{
  "num_attention_heads": 4,
  "vocab_size": 2048,
  "positions": "rope",
  "rope_theta": 10000.0,
  "rope_fraction": 1.0,
  "attn_scale": 0.125,
  "tie_word_embeddings": false,
  "init": "orth",
  "init_std_o": 0.0391,
  "init_std_down": 0.0,
  "learning_rate": 0.00583,
  "schedule": "cos",
  "final_lr_fraction": 0.1,
  "train_tokens": 148900000,
  "max_steps": 2273
}
Each number is 500 + 50 x the weight over its row's rms, rounded and kept within 0 to 999. Layers, rows and columns count from 0. Numbers have three digits each. The size before them is the row's rms in percent of the matrix's.

# up: layer 5 MLP up, 768x192, rms 0.13, rows 626-649, columns 0-191
# down: layer 5 MLP down (transposed), 768x192, rms 0.12, rows 626-649, columns 0-191
# gate: layer 5 MLP gate, 768x192, rms 0.13, rows 627-650, columns 0-191
up626 086:488503524501541445494569491565482536446592449552533579479452492541484536520491539604514468510541529434484468558481428556423463477551577490636525424577378488582535530462531468461545572613486453531492575562465515493527579473466484480533467458493496457508519483496442545407484435485446530365429442475483494491613438495424607549579519442496531484501598481426442421481457598479534509516548489444527542569421423535479465499525440561490481544553462519509511508527496440462528541625450495490534410657506534483572442504526505526523530486496475512497532556530415531491450499505537498454
down626 093:540535558515561517371447555500467449478517560537516520518469549456453427518507521533488426518488462478545449514539548474503423488481502447486463544517485494471485518559446509659567494418466448560413511527613529617561456518509480398488458571580494532446500452547511427470563529476472447505548373453485434466486505472396521504543513498423476568509588445602542507488518619394543415565477463557375503419520490557446526453461494512540530537551456478472448516504436606475503484533539548571489523437565511487472401458447539516524485523476519489498439519425519409559509466566533469476
gate627 090:460590520503478545553491488491504381522581496492445514503518500475463518572524526501524475548603463471547486605427496472550442532598556457440428627631494544452477455550526500588520510489494405555467529570468523529478536541489468452447373585485464487447500510523506521520451491446553437477494437516523469646547533444497436460629550464442451457478546532519442502463494552531575483487431532509551482447461449489457492435480413451516448516501512546553478501525479511408510411555490577482604394541450521560436442501541482522537551464562488498550483592518435454515398549440495482529
up627 087:379535497459439506465455563517564510398516603494524494527500473499523601462508545532451467495488486557533477513448390515424478506468423543494503448476469563468469525467415541572445532531596489423422516485588493481529509467545495553511424485539435489499518490528529502592365477454486439583528614331467510551608450495481455474544508593480477569487440455555492475506589560554511485484565430459464472491530507468498459524556513490411470522616461528493511555568527558546514519515539552434555447461521586465454530554517569373491458513539536482527452502459473570448545450558513480436
down627 094:537455491475594518543510565520452560641496415589426464573465549524491467506431455522475519474485445523459573423514525512459521403582524460411489508530507411489479442487625567502455472569550435493439447456461487542518429468477445488444407414616435491516510443520529470460544549530521430533525463463441470465617468518544549494524492459460507448593511519465487438533514492490495545431482400461550523490526446507523428496476575549455417509403516586454604532487559497525593515496515451452511524564433407470445466487556525395538520505498496449470421414489508469409518511478517484565
gate628 107:520405572485519487584491470493564491463476520559524541607528458442440515456498508475487528524487483471592493504495450550448502585462565427489428499548497591442488439488486527466580516449539492477541579443540462479499499540607429442569606567486596523512537513487448508482381466477516531473492436464525479559517483562617456535553601504509505605497565477567476504470565542544500431517548534567465512474502569441536423521423446434550469466444458598491539488534549434536465492565453500593444531578552481499451544472485377571540528524509489543489454505443435507497357530583468426562
up628 107:530527495482545555415509561541506531520518489510507470391530439550528432401519483489543515522453489505437466466546550536442532544442534379457462437549481545555448474523474537557448490479487536518497446566455502445476469449497463511574492515482586546652503507473352600463487510527570509396474480520486510480491457431466544498515510531409411506534514515530542354511519532469414472497500502533423528487528357465441448458496397523439456392599545521535531462466453504538504579443489400465421482502475558507408594524483515471579511517440516535563488497484470507444408448566528463465
down628 103:428521553464571421491547550556482446430469527545526513497539440522485472500540489465473479507530523498479521442565608500533563477447521549436430490481627438425461441523546414562603555485555486518538468505545574480586506527519456481496461559436520511510548594418592475411485560471528417426517523392560463552431577444548521433533396505464480515392563492412529426452510520492507523445546402538519534480569545521472479522432405478555511466551564545453572427491464521528538468565389444544424482542487447540530516516513489521489533547473462485483459389419483514582472486443450524550
gate629 098:557527583450530541407457511495479526486453514532530507573428550503477439542628542558528519484588465390421459467477395519493532478516578441542460507516472437547540467516434477488453488522475543553420521554448529448496591504447452464560506588452590494496507581514538465560492548429464452519559634467536508469500512565550476459447544490345621637536508449514452508519576447454508478504511510527514528509519499607529509447534588526471525445564513499490486578520471441499545571469477461403460486491485515493449460435450500553450496431485449542476504459508675479539506542514513508551
up629 097:535510573487484561458568455436599511465497445524519500486513477539515594551478403472559593550484554521580505507467448561537462483485497411457527561545464426509646522541524570466516469523497464551495573403524473600446554440483508449508513496497517501448428531457544457598606497443464500482495423413524460505470578527492524454470474502520504540511448535479469451550449538520493569443543557545515415470473477534493432486468449378487453613453482413443561525586462471454389532509427463496515416511488479527608524475528549464520495415482502449475461556513332467484583528511434517478
down629 097:532512552496473503475517562462533412469552538462582465465558460486485477469534481405426500543502606473503485460493456521574556494545511438585502486548453493516493499553492462537507526467485509448583488480490578602476462537543581468482465569598439451558435494402598382481397528524479488434518495460470513466484521482495512581527557438446493408491505592478485538517565557509469552428543459476568579479519463402485476481469514464492483602437448546571568389517465387540531468519507554502515466524563464548568604510582528426545465632483538509513539536432522620414514492494426523481
gate630 107:556571465509407542466567568524419489546441498515460593478527447561540541558556599453519575442461490499496545522511435512565439524516447562517482426536547537400521506483477528453505542489494417573546508443471517537482526515498453457585498540518469498510437486368452479470431499507589456399602485466506483411401515445570574482544527482459477492584506499482463430480441524450555396570440444413562564433570533449496424507460515436416461508466529481426552475510495555560447615465436532471474435536495512467461542486597462521490439570530466632494475526536491459474529509587506503539
up630 114:475496450414565508509544487415505560393476485550441570550389509431521542424561495541440572456591515412547396503514507538437576463453533390451441409449490440523443491510481436509487544475500544523509454483417517568458471511394501581440457498538486491485525455538502435421411512480504555468573573533445521508494433542476541587477419517528492482469522519523471488461453471486451513441525584494461400476543493533448553412613518441492562564502470471461534435459482500456561464501556513540589494443498566546534497537467488399535418502423512530524402418378479509547533519521509493561
down630 102:489542483483493494517530526490588485574499432509494520535544521537538470455546539481544445583581534439541428527517515481487453473498454488432532589524593498448488532423572495545530497503481477479509349464609434508460493548386455500466533418520483605625391528577515547469482550480431570544571506435561457525536514465499452519537532516514506569479655444492551551495533492523537473374537587527530414530516591501570459476471471487516480443527484521366458507487425421494515383477480484489535456510488589478471450466528505529564523568494463484493453447494419501476463552396542507563
gate631 102:438408535396583449437456494397487492519480448534584437448499496502524550533518529445457571485435494467503537504425395554543579495505522469445486601503495435506581507495473544463411505574427429489508472538507542435561594544540404517515504501539438476495539475540491520475477578488535502411496522453458495518504498465565511473501487536544531506527548495557491499497490434635490422416583506406437589483558575477499495450547569478507470543508530424468513499477433488461456403496425511462606473513520489527491610537464533493546419439482588486622514498437597543428472420428554454538
up631 104:620607411540381502536527502529520544569467561446565526481455461533448463492590518490537505585424533486518438416557517456448448443561530520449522423519506516546446577534415548534467546486566537453483509440471501562538433596517545438487563471442590543444498455551643447442523546479515584444540527524447464513475569456577572503535461485424477505505459584636482484507562487468566520631512452530501558559459465522522536487434517478398525474494568517562466475529535486512456530421520522492461503456576428520486460420486543514503544456529469455489475463555465430457454554474540508427
down631 102:486488491516559582564487488554538412606512433525520488532514430462467530599485432515551486547516443463522441489484627498425550305464434472529543460439464539467436481542562509590427559584471580534501523540549471503545525506503525452525473468522500496508539521546585482549488524515539496482462552480506545517505576488537437444420514447470517486477474495449586495421521373457423492522418451552548493473473532424490429460464480583454472462488560553428546530568476507561486458397422457367497523467456443561539504486539491576486511518458539477422611445544416497551532463510560488462
gate632 103:453485517439495524477492545499527514487460492497496491551481452494522495530574455537460439434470487520542411493479401442478425442531415561464561513468518617518484541532538505577608489513415543594552449554562455444580499499465514414491510514471422548370585441459527413488436542498557516508623502455517542480514570476546529532529551476465430507441515553625501479588621459485580527521479522504557468470482498401479444492517387492596502524486449479489498529448551496470502425460504558538580483559608598531426489456500439503514455485576515550439488572561511471546526529534603444489
up632 104:515527607483447477473480487565511484480453475514530604536485466525439478468480417573522540536497501454442517482575445438552513493526524525502531463417417521492466615471545605424611555463502607573513569490507476530423512554447476500571492513542474503402532514496419473572452428515484494513533425528365469505622419480581444420537489448467458480464476532497519552549524431454523396560510559561516525593477423520495488503441447517587455562568521493520464496449447414540459469533502473408458603573519508451464506513492505577444423479562470598492411512481556482426493476464516520499
down632 106:503499412524407555546518550530522533370493539478490513460535465463470478505588459479519529492397582421537516452490490460526436568538539474536574485485518550525552431478450495500602427471570569492457597416515392493612517488515560470457581504566460530454475386491628573555534458432443458579528507515537592472582602478469428503541454552555406447445525486493487446423489457496577594503530520487538542508432485483552491429541447554472525472457408481489447457504505529479494593463547447447467475567400457520468404519542451515539518567478475423499505463503539502484543542529511494474
gate633 094:488489458386468560504470544543541481507509511518416541465416544541520581428428494554427484380434547476530583423479510485451513396448470403466453468558557571529398427536502456481536507530525503586521538568530509477511572612558515552499473536580560423491598570543464504510462489527534571467533466531499604464436536512450517398550444475536552545450492517497535451502476544418571480534543575516474576557511511424499519522552382480519508464497542549476546533457508531457436493415508532558569504544475532486495560455528454487625496460455467509512489506487507587410482596405542464431
up633 099:461530559536544470451532561502514520485511568417527457540467486526395556484549518561435547532513447516547400595458502494416515463589453555507553507502465445409520439528491465510457552483517413527558574435489480539507503593486483512374483556519534487620532483501479505456487482461473529550459460523526448416492448485489535450515572557601506442477470601444508508543457468457457351491552498474571496527493521487561460508553561500487563470519478471492521448462503456457489489528567506452340517387391562384571501435428575452566530513515442507443442469521577501513435568449547531535
down633 095:534511591523511501527457531563497446474550450563578564525440545574467557556396474520582531491557456509512465477445482495581455543501456389551516542467476511417570519494442473535367537535613514523497496499462559522503510484594479551396540518605562473507501560532458515408544544539529459432325525488529565555556540551425461486486493460496523429488565547457533479624434500503477513460448498465457534497529589516461534485515608480520458465540536563416435550577547491497508477499542515495527531515478527562410520491603508529501559501506578515472372590490481513522515510487409443489
gate634 114:538465513466581485454543540592503506455441486425546590554446474483541474515508519528542457547515572602471457503528540465509416560472473477471464540515430597506531546554420522501422479660447492540499517539593516477456556513469511498507462498402451462548588569498501552458489562498499551561486503507441493529508506518480484488487526471500482446504637446561452458402523509578431490412625602461518551462529460544462500399541422574513387518503528505506547484494434499523431454580444468492534411491439490560532487555459568594489459561551405477421449478569470447534455487535457572520
up634 108:539439459570504533431488468521454479457584505454560510436513534573453577441502495465459465568579543516586470524550529555503394544484562429452484467539577498491507495433464463502504427543545469517518571514524464598455521449516439483472494481439424470537449505506534638439500468580544587482440433493484602462489554471467457481577468452522537565504433510506501535517543483389506465549456482532490523545558532493550488521544407541420695405489533547556538535455522521466491508485494504501389572491496555500476567478514440627545541437543493483418567456469575518427442507569432478500
down634 101:444500509567469564469546515577470525522394487442553504529420528479475485489539444490618520495552479575554548518557547508529469542504508462490568513535537474403485415475532480470509512522421474463594582520522521496431388537557520466435538484426520449574498451407467543483571494560488471511541415489472356571599539535558464474571486453403535458496563568473430476499497442432441485550480379519480485467593443489536488470474534426442497454515488566502446543512528572494515473532482476483414497459495488451435533451469439620458491475512541478476562522454563455468515382493439347499
gate635 102:463648519525468555505596397458560531366502507464477527575514474510494504597470464516502480583485422477514469491559584419429467426476598440550454552523564564496467529547517492485451532478560469539547469469505478482520453476437463463520483463485471473465572475493536348475435449423462492536418491481523584559501470471485513532448523573500469645517468511549494545498467465550540530572563580512555463467504606416446494480428484454441531481545472509543487473464488456531463521498527485563507530504613417428520528410513515472496483498553483385404518514529519531469595522507627544459
up635 096:479577557594528489526555509461623446411477529529509490452535506449489483527605528451515558519472465490572486467494522480549480504442555475457531532427460478414546616513512500483551507398548477533548563386514470494496464552438473457510428513384555424456554473488504404420446550456483422493569517498519543604498507489406505543468456445484499536454534505454560527524509563552489481487526549446549524540456595471524606420506506550477533426514452359549506587419451558483508546417493436453474473444613479505637513514485556478491496430518532461477541533553457513451563487494573460456
down635 101:438489509495504458537408490564444437482483497481447557430490515589455537533510499526459544452534526485454535509451545426515525557494468501505503462461467417511487508478498440399528504534523498569513539501524513488589614479552499517568427537498600468423402454468416447476472437499529459386503453564599501562559453562551548400516428440434575569593506475469482491490575436522493509509437451535481561549474550517618576572553516509524519470404550462510573614481405514487437429478562511544445501503517461496539439541502560542532564462537467453516597478429414579499566453550410539481
gate636 095:582416472485527501465385576572552490458546561444601484450499466529455502552493502499444470512488448547608484499513544497535517553486591498518521538428466512554504448513485487541564556556477418486501517473413533620446489529571619461500652553496492513549534493442499522454551529433446508458502556457531513516476473533522520512487514520507559532501605543484540443461500516509531525559503494440505526488517413485473599459499510497444429460388463518491523433420480527544447532402561622531449499458526576492441441416445437433432566459426513508433429595546536477440453404477405512534
up636 099:438483495495384602552590436420496434534491505445438443446498443476559474514470572447485509438463544603485501421563455499472559497513517476418437445524479497457500454528504586523603461480559470428462517436554474492513460477518488549590466512497512613441536548539546513387568524431458484555541449427480428558475590535500448557628461542542436477504549576485458556568452568523483539471520549584495502436614454475561436477468502452509458515537556573537436526557517475575531540482471461430488417545541515427573537503454463554531569501455576496422479439454551461463532493459459479496
down636 100:493502463442510520486376552535448563513462482474533482585439464515567479594503409436564472490470587510484447493515518492531474532483546496462422397462453517587478483461550521553510525447521478531568560560512554602476444555472527598615502466514457539513567612420457497448526413504484509532512457438416493472489547466476560398507548509521460656581538482472552479472625512442474480542427505577485545523430516526426581469428501462427541478491505460549499511467422502553599425506487543578498552510475567486465480413505518550443467573499580510530484483550469535437541533509444519588
gate637 094:524526645454488517538519484573582547462472454423534522493487445471509513428522443561472426524451625533582521487538576442524453529506478486462492504553549439547535521485640498504565439645478473461506404459444562470495531474436444488479507531452520435548445495549441517436522470406565439524478474554538539509514537520573467497443626563448406477508417404492424564561541612427503509508490513399563482518463541496523446509518484491434527426498539534569575605497529423444526509453523517545434534506565567439495508473489552423578526489519473501440518484421448517492513516500482471463
up637 096:484445435503545468586442535471487458536512568513496570570496472509472483518554495545485520506491449383444472491481539539546401438442567488518498534463490420461473478438477529594443513485450478484403533547513444446446506564529442585530380472495443484544420526520450529573463540530478529528496529487448454448501405522426509465506453458438586530469485534550542536450493447615476448572491509494475454489500510543500483443444508513607510553496512423420461489471461527460389549503541502452532386388620523591402438500555549540481381482478530627531454498475438447427435499512422495466
down637 100:477478454597440507549489425435499533488537446483439462454456446561562435497554521534513507494480466473432573475533378488518497578443466467514490472452536464482408527484471500466411526524501383453556517462352491462439501456475500583467439494555512577521499449570477508613472478502517388418518529473580490515522523431460428576434500477502445515477469496507551513561497583523553460559472519481430565449564474452526497484458450465505433442586392464501514498552562467432506497416523523441522417498494532434549537483448476533493424520489381554541626454507553435427508491359493480523
gate638 104:522507446433532496447420512475374502442417489563530477497476441536513564501489410551566482500417521489509493537533584479481546531508456450476502447484493507415398483460543533503571515527466408403534513526566387463511591556513535469520518376536428447480570479436425486465504473589399536503446436420449504540554560458497458441554506493549445513485468621546496426450479477547522494472534504527467500508448455542488547534555519485543503443442534610488420539505467538495422496475594394532456415503510442459461488529468519477417493524370452502450539505459492524459482504533381572403
up638 105:430467473505539531458582507532505466491475439584447429422560523428477511395360510493465472524529491469436502512476411558472501445484479613501544544554539442448525527546516465528498419564500411555535498541592486518559486507529460482517402619480583520460466559474534503512548491443508613544565597523503500473493509455441516520381502476486450500593461473464540421515502519641487548446485590500495509554479464480462492506399495562573554566498586495440521522559522528534437574500454586565545407463450482509577518465540493486451548494590510558443571540544486530500495463530553485594
down638 099:428506489537571480528475506506549488451534515554501367610542508422512469501553520515541508513513447533501542431462531473514484535443534479499622506423473511395544501545463460449564535539469474536503470483526539520538510480558514519541510493419401520548585527509520476544613491548491497474515489500506578537476524455560643607429481507546470580533511397485481443380505459570489515502510400428504548468503473464442427450444501541487568440448466533495520558569528571515464554458555555522500568499619459486549513504417394378434515516549564509394535547473586500439523453560464523573
gate639 093:515407498483571373511575441463487456479481474490506503460586437486520446569628483438522432603563524555525548463530437495596428530474535420578442491385434550450472507555586558538553527498454548553519521499455532505515512441534519499518557456533531504449495478524464516459472468451505492511547502506583501524415651433498456536410492491531514516556479431527428543463535412529495504508540544576500452540537548504485593501574493459519481519507507486657505508524440500488478478430410592511581404438416580435472555592505503475523392504530563510514478459501443484485537510448529473481
up639 096:491467580628460474425540513510529453431508472561508500426454547582502487396496472478515402486497506525521527446441467522542439448533503581521478567572499529479437405538517521522471403429430560609470543556478441461489514555453512509439529583376566514512476493425485569518497549547461479513520461440466579527520518519524516571461513500501437514507485446542604546534464488488502546586458538441411528512523604428414556553444537470502552488507538496371511512462473456538560557488399577470465568583503481500522522480434418522504585485572536526487445494428484517491609487453536492377
down639 098:482492433546460574542493550485516531471507592514448556525520444490382517508391485514420429528493526466509518470529451495496540433410419508531537468562544538466495497499557439532450579506481517485481483481566489553487472517477502607469550549483408530590512469604416644508490521421470590464508558514572503584569513486530522605499465464412519522474525516546505499533505396453496548490516579388513434480509534514532376533430514472499537519462464579497568450503479581553477574575523494519488478515594526449519595592439582487410461533541535532480481432465514527488483497515391466607
gate640 101:513454440534429405475402500496433563525587486562555543511506474458554557502523477534529556596538500488439454489533461491557483520409517533511471458473505431535434606526443453481480517530553557541424457486563552474561507490465497546627518485452516539471553481505420482516447383563500422491494491504466518552430400528439545604495483549451462511530581514508494507562532464508592398533505534522591552546490567503490491457507552471596581594456576528546554549481352547503477581489408471478443433476515522516496518446507433428398536534545487515484403400543478488508523515581509542526
up640 105:553518493503607531531527486504631569550380514492391421493447610517455473528459465436464397521586570523537445521489539437498526567574452539584428548506612513472450508518500496504549423539523525497478519449513448551509612487494513556563537476548445587561532526599477598524529509534552447555508573454494486507532534507572488428430563535407474529542467496527510491457523450439531484519399476448477507520537548479488479502569530537561513398472489463474567534512429489512571488481551497596527566527498463494443479575477446592516487517512449512396483460563504426483530539397434574449
down640 114:433449554470430587520465496508500501574493495484506473470500501418488533536571450488450472461541489569533443544408490549425533556535513575521457485555465463471538437577566531530563518430555503392527457531421484582530573457487467509398479455429490520517595588502529511425503456465587375428536556434516452435493524585500540498517434441497465542443503453566545495562480538444384524556523582532495422486542455509493574506477479474572495468475507514516522581573519498458614596461439402465511459472498558472463588550561559497366551589560480434503466473475514533495445518518512559461
gate641 092:495455566442580494429549490539526384453500501534530534535589446389532491469441517409549452604469538492481459546438474517542524510524515463457469535486458506486457495430605602506459548449494520470449519453474495580524577478521452466452536519512500458446492496431542518463470465460453504475392539495501507588570500495489421489485449442392486504539400500584469526469521531565404500402463558499519543563519551560519460500464577558488515481507485490511422470543412533454553446514634467449461456514514493567493494605375405562601542529518509527504455559618505488433578478493414533507
up641 097:438583566507440457500573574458580475478459526503413457434412478542514471558636469527521470544514531457594477438579556437505514535498534434502416500472494522467498511549341453538526514552526392515549484541491520505532472493510481513532460547444563550436468525421457426603533484487570435452532512512536432517497509453510492563523381577596536440498544494495549530459503489526491494620523461569443443459535401485469566466529436390564549491480456496529537566498550456429511496488489463525426561497476512496535429465615492517489514482439583492487591432457453556576474510442496503420
down641 101:543523482406514546512531503486491504570533422366538447488528534501575558435463516484527460494491402525499512531461549457482591441526503632485511493385477443493524646378574534544559491479511482445459401449574440552511520512492491511492487507546443550393503530477500495457429468457499459449556486483488547530421469476535465523538526449451473507487486516559537476377540549577616480496493562538517518570429495525512455400380452554494466521541498472479486511522520469405443507397528482586495524477491492551422456497529593541529485463396569406547553487474597460475515523523537555535
gate642 104:511473502441475526529715463516575537494611542476422447437465566564497572533475483459474558560432533517441489430495524513454498440508563513419552524532537509441484559577492459451498441522527474507437523512461522582462453537426465476534540531477553485384583488421465475497466540462481516542491433512467476562551370432525479471481468550499540468525508472600528523531515558428433487507481457467459553485535491392513556463519521556501471509472474493604457558520485544569525490649454572534554446563424503462574404551517483533547443368464418542509518509502508492545578485515488466527
up642 105:529427456560473525499562438503474465520565559563612379592578509458607473445409447584520540532502524516493441479488484402494621524412481443392566534479495397410507505513483569500464455538553502531450512541452483496485439519509503460430513449561533468424438417494535445451538474535476557472550489543600491449573461574497582449485574510436528549424485525455466569451433557626489507564580437550505434568517474477563462496507506532448462510457507520409467508470563493478492443478562534423487538487497493501505471479542581530473508472409503548517529487498515590584461508566502424519
down642 101:495540496586554563561480508433552515522458476428524518571455478464511523453447561649475458566527498484503502536390403448442510548495462551461475481430601477483448540458597468381492530541387533434451450458447453391448509570524466518478450515414461467462489536511458497505530540537452567514583494447484503440470484475572568530442470519496480494463480511473537510535463546464509440531490583506468473484527442528512417474644371454404513485413489480461520451493488528564523556491483442543468460573504496451544525506573457486591527528528457474417534504511522472581527510670458555467
gate643 096:526502542528464456574525521507553498492501496427461525551439546542520473491476537478475561527438502612597396524534547511519456549558564555450545422438550521497477479560564494447509591495495458473512448523452498456413510392482493489430407478463409446510477480491540466542477464424491525514503530568488372413448425520568531529517457529480630503456524524475532481458440426503474450524583467484471498479579453510544502563586471499537446608478523554404472476512468532517517496504439529536556341412438525481452595441538477501582407443515593531476433458482451529453431522400529448503
up643 094:483578488563400499433477531525380600569554389443539472443616497522406485483442527465449516589473529483524477529523438507524450427552453513498526524461517544492538483508519528517613480642519594487542479445455467494533533517569481535542499534498611534555565487378530613528407440519528510410582432487536435488460485434471451440501532494552461421430499501536473473415556484505579494484531522496569575477475524485561513499473492512477536443523456539589478513419498463473436484574526503489411486501507471479492486461540494420503527551538521557560449398448446547587577486584496489480
down643 097:503554468547519482486520564513527509425485538421571405507428538496535430505521465431526513473421520599442554455498578485546414444559551533546572440540555478438400414440516554482450507441432528509579469467518495539452478485480501484503562505537410443452473491450529480564484523400465587499542507598488490460517433554477408514492559524439531530467537540540475587556438410551498507419481466548467527561411513402442498378460505470467479543619443451431427549568484481531518446506429481514514569536544622523544479413478472544522429537525586570523421508538544509491487485478450535557
gate644 103:445443501377506540470492460426564445484441466425622514479573441518477565462511443486512558545544519515540580520505499393523596537457483538541520637512522423484490465529562440470518515594531516524499460605432582447494429441514576479479473505515476544401565496524507484443498481505504522525552425456495509436484539501465474559534482491410517561545542418429450527546452371499634478453523548531483493464548579498496440412471494504506482390477498583547487553562503485483509525472465424532538501579460493652467421518494456487465454447435578511501522537485545479545574496451553514549
up644 103:494490487514475464504573511489527469471516433491528488458511587513456403451545410398436446590460474531525529494494525397492453408549464547509509510542547452517547465473500443453503566485493534474545480569483508630462444495547505390416529437515535478517506446615483428490539405515452444575590470552468484422568446481539502448576575487443603492452455581511468503583528422542543448520466503522458584469471529529465470535533403425453455441464503458565515504579531479402483482468495514511546478460535502503501419465560374505424576551517599515472405495522520465597540471519531462418
down644 101:494522535517501542492499478533517453535407527547571474513574539469480575484529484446479403560489543475572530562547519569586445459505497509479569545494652465497582484512454503525606508571456564409557552526489512608562441468579515578397472502460555598599508429564520610508530425497450500573510494478532433471565514527510541451576557480473553475462458541552499501479406450473560513529453519478497452509520440526384545586489444412440427564505609482517494429544503501514438437495484473458499436544415489501442499492549442560420469465533550505541436593462525565493546521519522472540
gate645 101:477465484420555373433518554445490524527496583447537487468484443574367403534514435506493558503447477511410509510540525418430566455591574401557476524480556483550467457458440398466508518527506476509552514531514417513506408503469548377551477568527452440520442538442514582455495437429497584542476484501521465488547536480541459431500525571552514572582578481429529439508459493508528512482526527543533558571487476453506484525477524483520577527538471448508518522465493413463508465445419514417439530555561572488529583511557619563367504543563481575498458499501481421436468455524471484533
up645 102:465422516471486513446450573479536447465478499455482552543442475456566474424476472536562456509410508512413472574579543515522504509608483529534536526511530485492469420552513605453447523472513487489456522555391535506507523486481535567517462578538516506535501418526453516491544484539502509467553506427505428512471554479333471443456575455451421550482599481472546493494474550437524392443486546573598508410411551605611475364492510546482468534510480522419536469546546515478551556516435520453579431549424511476425551585453521614471423492523523521512492560463553513533535543445448508508
down645 099:533548435494478537497548423422522515499569544532559494488451457632588520527539459564454446539540450408435529544400459519545535545525434468434518461491420509495448484628531479460443532413450508516496589483492468445500463476488529516539428497488564514436455462503488509505466442392454471482476538510449502472419410535455482537505533447367431540478520487479505495475516513486409583597514546436560511517472436484478524449583540465435524447484486472468463536508501531529524532487567484478452499445619394497421635450607583484439534495454514551441399562542467537469518559486410507457
gate646 103:541432474495583541497478379570526534450532475527463536446470524524497454507529444580451462445544525467488570492497536469411471467640512467492547507533582419435512498530557513461558488477451572510411477587565491520450530527386459426471574499505493529488518474422534520521518539594511482532491391528518584474493451424577458529567510502477518543480505505558522445437541494398483514519475488554502465473549467461474525428495584501527360441614496469483558468447422508508460493435513487415582492526426508510474448595408473485525500518519503577656577581443501454486547544571481517436
up646 102:523542492523423509437439452492534514448497486509543428504511518494533525612416526548576535437564405553477515492509523514479488465608472389489456530555592518464449500509510626437517555441452525521469491538499583607501527389443519563567548481522570557503461489497441556596463544534545478493484453655460526502496486437562561404512545570552471595445517507539417528438484508601540602510445413554501499542578490451481450588547450477508427496599534551444544513575471428465420491504542479471499412436463478504467500530454508552461436539512512500541525517452526542487509553481527446454
down646 100:446461404482496526491477510445533466401515458496490522444615620458552555573503515526572524534485504503516539471419595519432521501487510534507496530424533489587562379537501553550523554455504542538545471472451508432528533492543432486559470418513532598563534426629493480461481528574503466526494561453558536423503536531557551484456552421452511534527445451487451545551421487513512535540441451533587477514459459590510476495400485615489439471457608383406458418464431515513500540484587460505495545466569568545583576489502547522579594480490505488486499440453460548518462519506494436498
gate647 113:493464476481442555533509507496543504505402431507481536554540578535580486528524488425505390567498465403529484522436516480574569523530491532504522444525501583496580534467515523476423475553442469587470471457548592455500527577447512486557523473541456593546524497591545478565520478511413455406539506476494473463511459397492416538547543508448536400427486533464481476426478540469551557454449483469534548517506485458453505486581393478521474496499526631503494500523592525525518463456479647468502552417401591557506572554548503527594504429425414377547500497542462494461524444441538447489
up647 103:483495494422593451443545468390489440476536496465547520448393481418475453562510470548466537486441529509435535458591467470392453463525441462484457558487516444466427540527426409527592509524511484520503530474505465528487527498460416450485526443479476432471588472569467535479479545512428438521517528489443457576489512429513513505450586559591459601608536470458537436500443480411483498549387494514541485512480460562420481500502482524501430479523421420375563485486557474589465528499415526571553532558613454416561474459431521488529530583488473487467565483419466500613512491503551519540
down647 101:536488505486436498511538440459571523559475467487419512520532536504533571500376430470529546522508403589588537572475611464461557436524498497435519556536573513448493491515493464540462512526480564571525561558460527452545523530483516429493454553394468521470576462526441425486440542511520503395482420522470522538510520525528480501513493504571564531517490476449428508541517534534444401424579469461572545421435520567527509552568505419453569505496536496466618486468443491521379480414625597474526476550511539612584506554573527457494536485473565472532409437526505483491399460554498427514
gate648 102:491417512583473480515461478489462533562457383540529540497528573543462497485555553522478509501466527456493500547467376469495644606444588508475503507500491523520443532511442516433422530465474474525477553416504473443560492419482543489522435504510569392524416534390439456536501524481445569533547534494513556524457554504549541537431517575520497486452491515516483465402525480488550449476416605444524463513489477398414577502567458387408544556527468509513516498559568440434491454545517449478465411428489454545495530526489460489642423475490503473580531573608518464497520572453498567502
up648 102:516519462532451510531526484502502453567452474486502448488460496569555498476512493446506472428436537500418507500479512537484486618506512554535506509596502496591374499463477509465541474481490589521545599521415532460556514511481554499490540559517488593534628526509452550516474513543508632533524486535477462489550493442393486439577576520488515419428493413390506508452507636596455533474518427505606539460444488525530549514478576511540553484499511516539588483509477538540427517456515401488445540490504527484503595388621622421551514498484454576493445470487499436570576549447509474506
down648 098:473440554501490549511548456569527459461490434531506492534482448514465505529535469498479548546579499484493477567502422510448496622409486480517476520403468495447495495436474602474567488471454534425559452445544458519565497515576587398497417504597551555541509450488554497513559451534512606535518534469425555539561468481491469481473555520501449519518498501550474504445465429425531541588491515545482445523405450589439573512531465504474494510611464400514526477517501505491528512531475386603532519432522374499505626522536447503507524488479480499420685571484508449565536562571481481422
gate649 101:510519446502541519462552530537527511432551550519514520551495567535437549489596564648415466501487589520500458391487533558574524452477432510531501627494594530549422499534519544568435502518431537552542549535519475478597499542532480501482452423366473519445560517516505568574537570520447387431502434571469516476499534509554500463483411536535524491517486581484523444481523466465510450438521505581555578488556553509585406558479556502492512459462530476540582590459525545577552549464556508434569406542570508499410466574547533481455564517499456492439488444444536482554491552476502433518
up649 106:538442449444548501581479579514496515456477440451512473481514513536527415424575413523424501480574452473609460487499471436475491446541420529504552448498506436491505465513491482486555520551499503499477500541485459545492481432586560491594556479485454546435469566523496580429431455516579576542483540452555663484549460440553646457471481477462550518520505533579476442469518477465414506488576510493492500551336552504448420547532577478584429494576491469555450609488454496521391525488465455533429467527478397446433457453505468496443478483528449413494530538525493420460492505546487498463
down649 101:486495472477513397512511523471477389401417517428443526521559451516493494478428552485494490412466569554514421486514489560464482482446478551573541436454496594483581480535504450516518481542567502470442500507484438489582504402553477527493459542583475472407455479509485602529529594410495528528493558538436596465569504482530651615486586493555537546558426545448509535555477527521469547617514481504529527507506477496499513501589560510593491526492586427479503468458542493491500465611476462614515461476421564523466532436460408448487446547531508435433429503518469571505576439518524532541
gate650 106:491446528433540413556506515536501441558501468444443533592526499472567478620495503599536479514462475493470493515497415483424482542515527515572439492534471483432525447455529533517453583476541602500488530537506512577598532567491525400417518509587512411476498490499523525473470363485486517451440465526518493512450484385451530499510443481513520453455462411479530491577491432448502496553444437517600547531585460555593547554493426459524541500506593552546405492518406450549374522610498466537553455550540467410513453529467430416468545458508472488431440489500517551566547546424524532548